Weights of a small GPT-style language model, trained from scratch on English Wikipedia: capped logits, a variant of SOAP for these matrices.
Each number is 50 + 15 x the weight over its row's rms, rounded and kept within 0 to 99. Layers, rows and columns count from 0. The size before them is the row's rms in percent of the matrix's.

# layer 5 MLP down (transposed), 704x256, rms 0.144, rows 241-257, columns 192-255
103:31 70 54 49 40 49 50 56 47 37 52 54 46 58 61 53 35 39 52 31 43 63 55 36 65 52 49 27 56 62 36 48 45 67 57 47 56 54 62 49 34 64 67 57 35 56 76 55 37 56 57 21 53 58 43 35 50 48 68 54 37 73 71 48
093:50 51 51 52 30 39 59 35 78 52 45 49 51 51 36 41 55 49 68 23 50 64 37 47 39 42 42 51 58 63 50 64 41 38 34 45 33 48 66 57 57 31 43 53 48 58 57 66 61 71 48 30 35 53 60 36 37 49 24 68 61 36 50 62
095:19 46 43 57 62 19 75 63 54 42 63 31 45 53 72 56 61 23 47 42 32 33 59 66 46 52 76 45 39 52 40 35 47 64 55 58 69 10 73 63 38 53 59 79 72 51 68 49 48 56 67 59 36 47 16 87 70 31 33 69 39 55 51 51
095:51 67 46 77 18 57 72 64 59 73 52 16 49 84 49 55 60 41 64 37 52 66 61 49 72 48 39 81 31 34 40 57 68 56 40 43 43 41 47 31 39 49 37 54 46 40 77 66 62 78 27 57 52 54 64 58 53 53 46 73 39 40 39 41
105:32 47 55 56 37 50 49 57 47 60 39 54 72 63 45 23 55 45 84 71 35 32 53 41 63 68 56 48 53 43 24 43 34 51 54 78 24 27 31 28 78 64 62 47 67 56 36 50 89 61 35 41 53 45 46 47 55 40 54 68 58 52 62 42
103:18 69 42 47 52 33 52 71 55 49 57 44 57 62 23 40 73 60 57 52 36 43 28 63 63 45 57 58 74 36 46 27 56 46 48 46 57 72 52 50 48 29 68 79 48 30 34 31 65 27 49 68 50 38 58 62 48 27 11 69 58 42 58 59
108:61 48 59 50 55 06 58 47 40 53 42 17 54 75 45 50 62 30 35 49 26 53 27 49 49 37 52 26 39 60 37 46 43 58 17 64 64 12 33 35 40 54 38 39 33 48 57 48 44 49 29 55 63 36 82 56 62 31 45 80 49 50 43 30
100:43 64 47 55 45 49 58 47 43 56 49 49 60 40 66 27 45 41 68 47 67 57 27 70 48 32 32 38 64 46 81 36 49 31 47 67 40 80 33 55 36 12 68 33 08 96 48 44 57 42 39 62 52 58 12 37 53 29 33 51 68 51 34 46
089:41 35 62 14 53 46 59 25 38 64 34 64 23 61 35 68 46 29 65 45 51 34 12 06 59 09 41 53 58 43 84 79 59 70 45 29 51 48 43 46 25 46 62 60 73 43 59 54 44 53 21 42 25 68 39 62 48 36 47 50 54 47 49 42
095:59 54 65 51 59 75 48 69 14 68 57 42 40 47 44 59 43 26 43 52 27 47 67 49 39 39 33 49 19 40 26 58 60 36 43 55 71 26 46 57 68 38 59 68 31 49 46 55 60 58 47 54 33 47 49 42 36 60 62 36 38 54 48 70
104:41 41 32 50 40 55 43 56 49 37 70 59 32 59 54 52 53 56 63 21 71 27 43 43 48 52 59 65 54 57 22 27 55 32 59 73 32 59 68 52 58 53 37 29 45 66 46 41 59 46 40 40 71 55 50 50 81 37 53 55 34 75 54 37
099:41 32 45 65 30 31 78 44 50 27 43 55 43 54 65 49 59 36 19 53 49 60 73 83 63 44 40 60 38 31 65 59 20 47 74 49 51 49 43 32 31 43 56 74 46 42 47 31 58 11 47 44 31 48 41 42 35 50 60 57 54 54 46 75
097:65 39 46 76 61 47 43 54 55 67 58 46 46 29 45 53 50 09 46 71 44 36 59 35 39 69 38 58 54 75 67 41 43 31 46 54 47 64 44 45 49 64 49 71 46 58 64 42 54 49 79 91 68 43 33 74 63 55 61 26 18 42 70 43
105:62 61 57 40 83 40 60 48 44 43 67 46 49 55 66 45 71 44 45 85 38 51 58 30 67 49 61 65 46 49 33 48 22 40 58 37 72 53 54 50 58 57 16 62 39 52 60 66 57 55 62 21 48 64 28 68 42 70 55 76 72 60 12 51
098:41 64 60 43 56 21 43 29 22 32 42 80 56 32 35 49 61 31 46 67 35 52 39 32 40 56 51 47 38 51 81 54 51 58 82 35 18 48 53 40 60 42 61 54 81 42 47 47 67 70 58 42 64 19 46 63 44 17 58 53 62 63 37 65
099:49 51 38 62 72 37 66 56 53 45 35 90 46 26 41 34 74 48 52 57 57 66 71 51 27 52 71 33 16 56 57 25 58 57 35 39 39 41 69 55 72 47 38 65 59 76 31 43 33 37 13 55 87 57 33 77 34 60 50 64 41 38 44 37
095:51 28 58 22 44 34 41 40 37 56 55 61 45 54 45 18 41 50 71 50 54 45 59 46 52 35 44 62 60 69 58 73 12 42 39 32 39 71 52 68 82 49 64 62 55 47 80 55 49 40 58 40 35 38 41 33 49 49 42 56 71 83 51 42
# layer 5 MLP gate, 704x256, rms 0.151, rows 242-258, columns 192-255
088:55 20 27 53 21 48 26 51 60 43 52 41 42 35 67 58 27 41 57 88 44 48 49 47 50 45 72 34 54 63 50 52 31 47 23 57 46 58 38 68 27 72 19 41 81 48 65 66 48 52 58 27 26 50 73 51 48 62 45 42 19 83 37 68
101:36 43 55 73 28 27 38 45 55 69 50 79 58 50 49 45 68 82 42 11 53 51 29 34 38 47 40 57 48 67 59 99 35 66 43 38 54 46 26 50 61 29 58 65 55 39 70 42 42 36 54 50 55 23 50 40 39 82 79 79 27 35 62 34
103:39 38 66 69 80 39 33 49 58 44 80 53 62 35 58 48 24 55 58 61 47 26 64 45 31 90 74 55 58 64 46 47 29 64 59 58 79 53 49 64 44 29 73 51 72 40 60 41 55 54 73 27 31 55 27 41 37 70 55 58 41 54 47 37
096:69 52 49 48 30 43 42 77 38 48 60 50 37 54 50 13 40 54 13 39 59 85 49 56 59 57 60 28 57 70 50 41 33 45 44 25 53 68 30 42 46 45 46 53 57 59 49 58 73 72 59 65 68 60 53 53 54 40 59 81 44 32 94 42
096:35 71 68 63 44 19 46 48 47 52 65 53 39 27 60 50 48 65 38 53 37 40 53 57 47 33 60 42 35 45 44 20 53 57 76 53 46 74 49 49 59 77 89 66 46 45 31 77 56 63 46 32 23 62 72 41 73 61 53 43 61 28 53 51
105:72 58 59 65 35 45 52 39 25 64 38 41 47 41 41 60 37 37 33 49 61 65 54 38 59 51 61 13 63 37 74 54 41 43 37 41 59 76 36 49 51 82 66 37 71 35 33 19 34 64 44 60 50 49 73 44 56 37 38 98 35 57 83 62
100:61 50 27 67 56 53 62 12 55 61 58 19 54 48 40 47 66 30 47 35 45 91 45 42 51 61 53 53 53 72 41 59 42 35 61 35 48 49 47 64 55 42 86 55 40 45 43 21 42 39 36 57 02 57 51 61 45 63 56 53 70 38 40 63
097:35 43 47 59 49 43 56 37 45 51 28 40 31 41 26 68 38 39 68 37 37 49 42 50 23 75 48 43 58 67 53 55 56 36 52 65 62 60 41 35 67 62 66 46 38 29 57 65 30 55 57 49 49 71 48 42 67 44 47 30 71 25 49 45
090:71 45 47 48 63 55 72 56 31 57 68 30 21 66 59 58 43 62 69 50 36 51 59 32 22 46 38 45 55 53 39 59 67 45 43 46 56 39 31 46 73 74 41 56 56 47 64 43 44 42 82 44 44 53 52 57 53 45 50 29 46 50 71 25
107:61 40 49 56 13 36 69 62 47 65 61 81 49 63 51 45 42 22 50 47 48 40 51 33 49 60 67 49 76 53 61 32 52 63 35 35 50 90 48 40 56 40 23 50 64 42 36 50 37 73 68 76 60 51 55 61 54 34 57 68 50 48 49 45
103:73 53 82 44 31 54 49 87 60 72 57 62 12 51 13 61 37 53 47 39 67 50 54 58 41 71 81 38 60 46 35 29 44 57 50 41 38 37 40 68 60 47 52 44 36 59 60 37 67 25 28 60 48 40 72 40 61 52 70 35 65 62 54 26
099:66 43 24 50 65 54 32 56 62 79 52 45 52 43 33 34 44 14 50 53 15 54 63 63 43 65 37 57 71 40 61 32 66 38 42 43 63 47 40 66 64 30 36 55 81 60 51 46 45 42 70 89 69 53 43 41 38 51 66 43 33 49 69 58
093:52 70 20 46 63 13 51 25 38 30 72 58 51 47 67 40 35 45 62 67 38 45 44 19 52 55 55 21 62 55 38 58 68 44 72 47 54 23 36 61 22 47 33 36 64 65 52 68 44 26 49 68 30 55 47 55 57 29 33 47 67 46 33 91
104:53 73 51 52 58 76 41 54 72 54 48 45 58 57 39 61 50 59 45 16 53 67 63 70 26 62 62 43 39 48 37 41 93 36 38 49 34 81 55 48 55 35 42 51 54 12 50 23 37 49 72 52 40 63 43 41 41 50 95 22 59 27 41 60
102:47 60 44 56 77 41 19 48 36 59 50 51 23 30 45 58 36 90 78 65 47 60 52 50 63 37 45 16 27 49 46 47 43 23 49 32 57 49 55 35 33 52 15 26 61 62 62 29 49 17 50 58 36 38 46 39 46 47 49 30 63 48 26 62
096:18 42 85 58 40 57 17 12 20 44 59 20 56 29 61 63 36 63 46 50 43 70 56 42 44 47 63 55 43 32 39 59 27 31 67 48 25 66 54 67 52 63 75 33 47 47 55 53 73 57 34 51 38 52 59 47 55 58 59 44 59 58 32 55
103:40 63 61 72 60 54 51 43 56 42 43 66 45 48 68 47 68 51 52 56 41 48 31 08 46 52 41 36 44 39 34 36 27 59 62 40 39 40 55 57 25 39 61 34 26 25 70 33 37 71 57 50 45 45 45 48 13 58 69 69 52 32 60 43
# layer 5 MLP up, 704x256, rms 0.157, rows 242-258, columns 192-255
092:40 58 69 48 42 62 99 53 71 32 44 49 40 69 33 55 56 45 57 50 81 53 69 70 65 41 44 55 41 40 32 58 43 41 52 16 43 36 38 73 79 69 40 44 67 51 38 52 31 57 34 69 12 47 29 35 53 53 38 57 67 74 33 47
109:51 29 34 71 44 57 58 33 74 40 51 48 74 63 61 06 44 69 29 33 60 49 57 41 52 38 56 58 47 70 54 55 68 44 50 40 50 48 39 34 54 41 30 46 51 54 51 39 53 48 51 44 65 24 55 70 40 30 62 52 54 62 40 47
098:57 47 37 54 51 72 47 66 28 37 02 49 60 45 72 58 47 52 45 70 40 66 61 82 56 57 32 28 45 42 52 60 54 14 45 38 40 40 64 23 30 68 59 33 48 24 49 46 54 53 34 44 65 43 54 59 56 52 35 46 42 37 37 35
102:33 61 63 46 35 26 38 46 34 76 57 77 47 46 46 40 51 40 00 76 72 00 62 26 65 59 51 36 50 40 55 33 47 76 54 70 20 27 55 55 71 44 59 32 59 56 34 45 34 68 17 36 49 66 51 44 62 41 71 62 51 29 29 63
104:27 69 33 55 57 47 55 48 52 61 63 12 29 17 65 60 54 68 64 10 23 43 66 45 38 41 35 45 58 36 68 22 39 62 49 44 36 51 38 28 39 37 63 78 45 30 52 55 54 61 55 70 41 54 47 67 50 51 65 68 78 39 58 49
100:91 41 46 54 44 32 49 59 29 72 54 74 39 60 50 59 65 41 47 46 57 64 42 75 46 65 62 65 45 14 50 36 51 47 31 76 51 67 48 42 58 20 49 52 21 43 52 57 56 50 43 53 67 37 70 41 44 31 21 55 30 39 80 32
098:34 30 56 24 32 45 58 39 59 41 46 36 76 65 46 25 44 57 64 81 41 37 59 40 50 64 52 48 65 39 62 66 49 42 38 59 59 53 50 30 50 46 31 51 56 57 55 14 72 66 32 68 49 66 54 39 44 77 56 47 49 61 25 54
096:19 63 72 44 54 30 32 65 57 47 53 21 46 67 52 59 54 50 56 58 35 22 73 51 59 29 18 55 43 31 55 61 39 45 63 62 51 51 35 47 42 65 53 33 65 59 10 36 99 32 38 42 27 53 42 54 45 63 70 43 52 88 27 71
096:44 43 57 76 54 48 45 72 21 49 41 45 74 39 37 41 59 19 38 36 47 60 53 43 64 41 29 73 49 18 57 32 69 41 46 45 47 31 52 60 61 44 58 42 35 65 61 50 69 60 46 20 44 43 56 26 26 46 50 29 32 55 38 57
107:40 45 22 35 76 35 48 55 42 25 41 31 79 57 75 29 23 72 53 55 41 54 52 48 50 59 45 44 46 55 49 51 32 45 31 69 62 59 37 38 40 24 45 38 45 19 24 51 50 46 37 56 60 68 54 73 51 42 65 46 48 70 42 49
096:42 45 62 60 31 55 53 52 67 34 52 31 33 43 57 45 86 43 22 31 50 60 67 39 32 53 34 44 38 35 44 33 53 49 52 43 57 29 52 03 67 29 38 43 40 24 58 51 43 72 61 79 66 42 39 59 26 42 36 59 59 50 94 40
093:45 89 81 44 63 45 56 18 38 21 53 69 62 53 52 83 39 50 42 69 50 58 52 45 40 68 58 47 40 40 54 41 35 20 58 53 48 60 56 63 57 23 61 57 36 44 51 51 28 46 58 72 55 44 56 54 70 75 78 58 51 63 45 42
100:20 36 34 59 62 52 28 66 41 31 38 42 67 29 58 48 34 46 45 28 72 55 57 61 44 33 43 50 42 42 42 33 65 35 47 56 21 57 47 34 22 57 66 41 62 31 44 53 32 71 42 49 69 24 45 62 74 45 34 27 68 46 70 49
109:16 27 70 49 41 36 52 31 49 48 31 20 34 60 60 68 51 54 66 64 31 46 57 62 36 53 64 40 52 43 49 34 30 54 42 45 26 16 36 36 52 71 41 34 50 59 37 52 56 65 51 56 61 44 24 46 58 47 52 59 84 75 70 51
099:61 47 59 56 21 59 60 44 36 56 56 65 43 53 62 41 35 48 52 58 49 43 69 45 53 38 63 37 27 42 57 24 67 71 41 33 62 48 48 46 23 61 27 43 49 54 48 43 34 30 42 50 45 45 45 67 48 45 27 53 41 47 27 66
095:43 31 55 60 36 32 41 68 32 54 24 71 36 49 54 49 59 61 44 58 84 47 59 44 46 19 30 52 51 70 53 70 18 32 56 38 76 54 65 51 60 45 52 58 77 72 67 68 67 40 59 69 45 49 36 41 76 43 45 66 54 66 36 31
096:65 40 60 45 58 60 59 18 53 53 53 27 51 58 70 43 61 51 65 42 39 29 66 68 42 42 67 39 72 41 31 80 32 53 29 40 40 61 57 74 86 75 48 30 65 48 62 33 51 49 24 67 52 55 43 66 59 34 55 53 40 59 48 45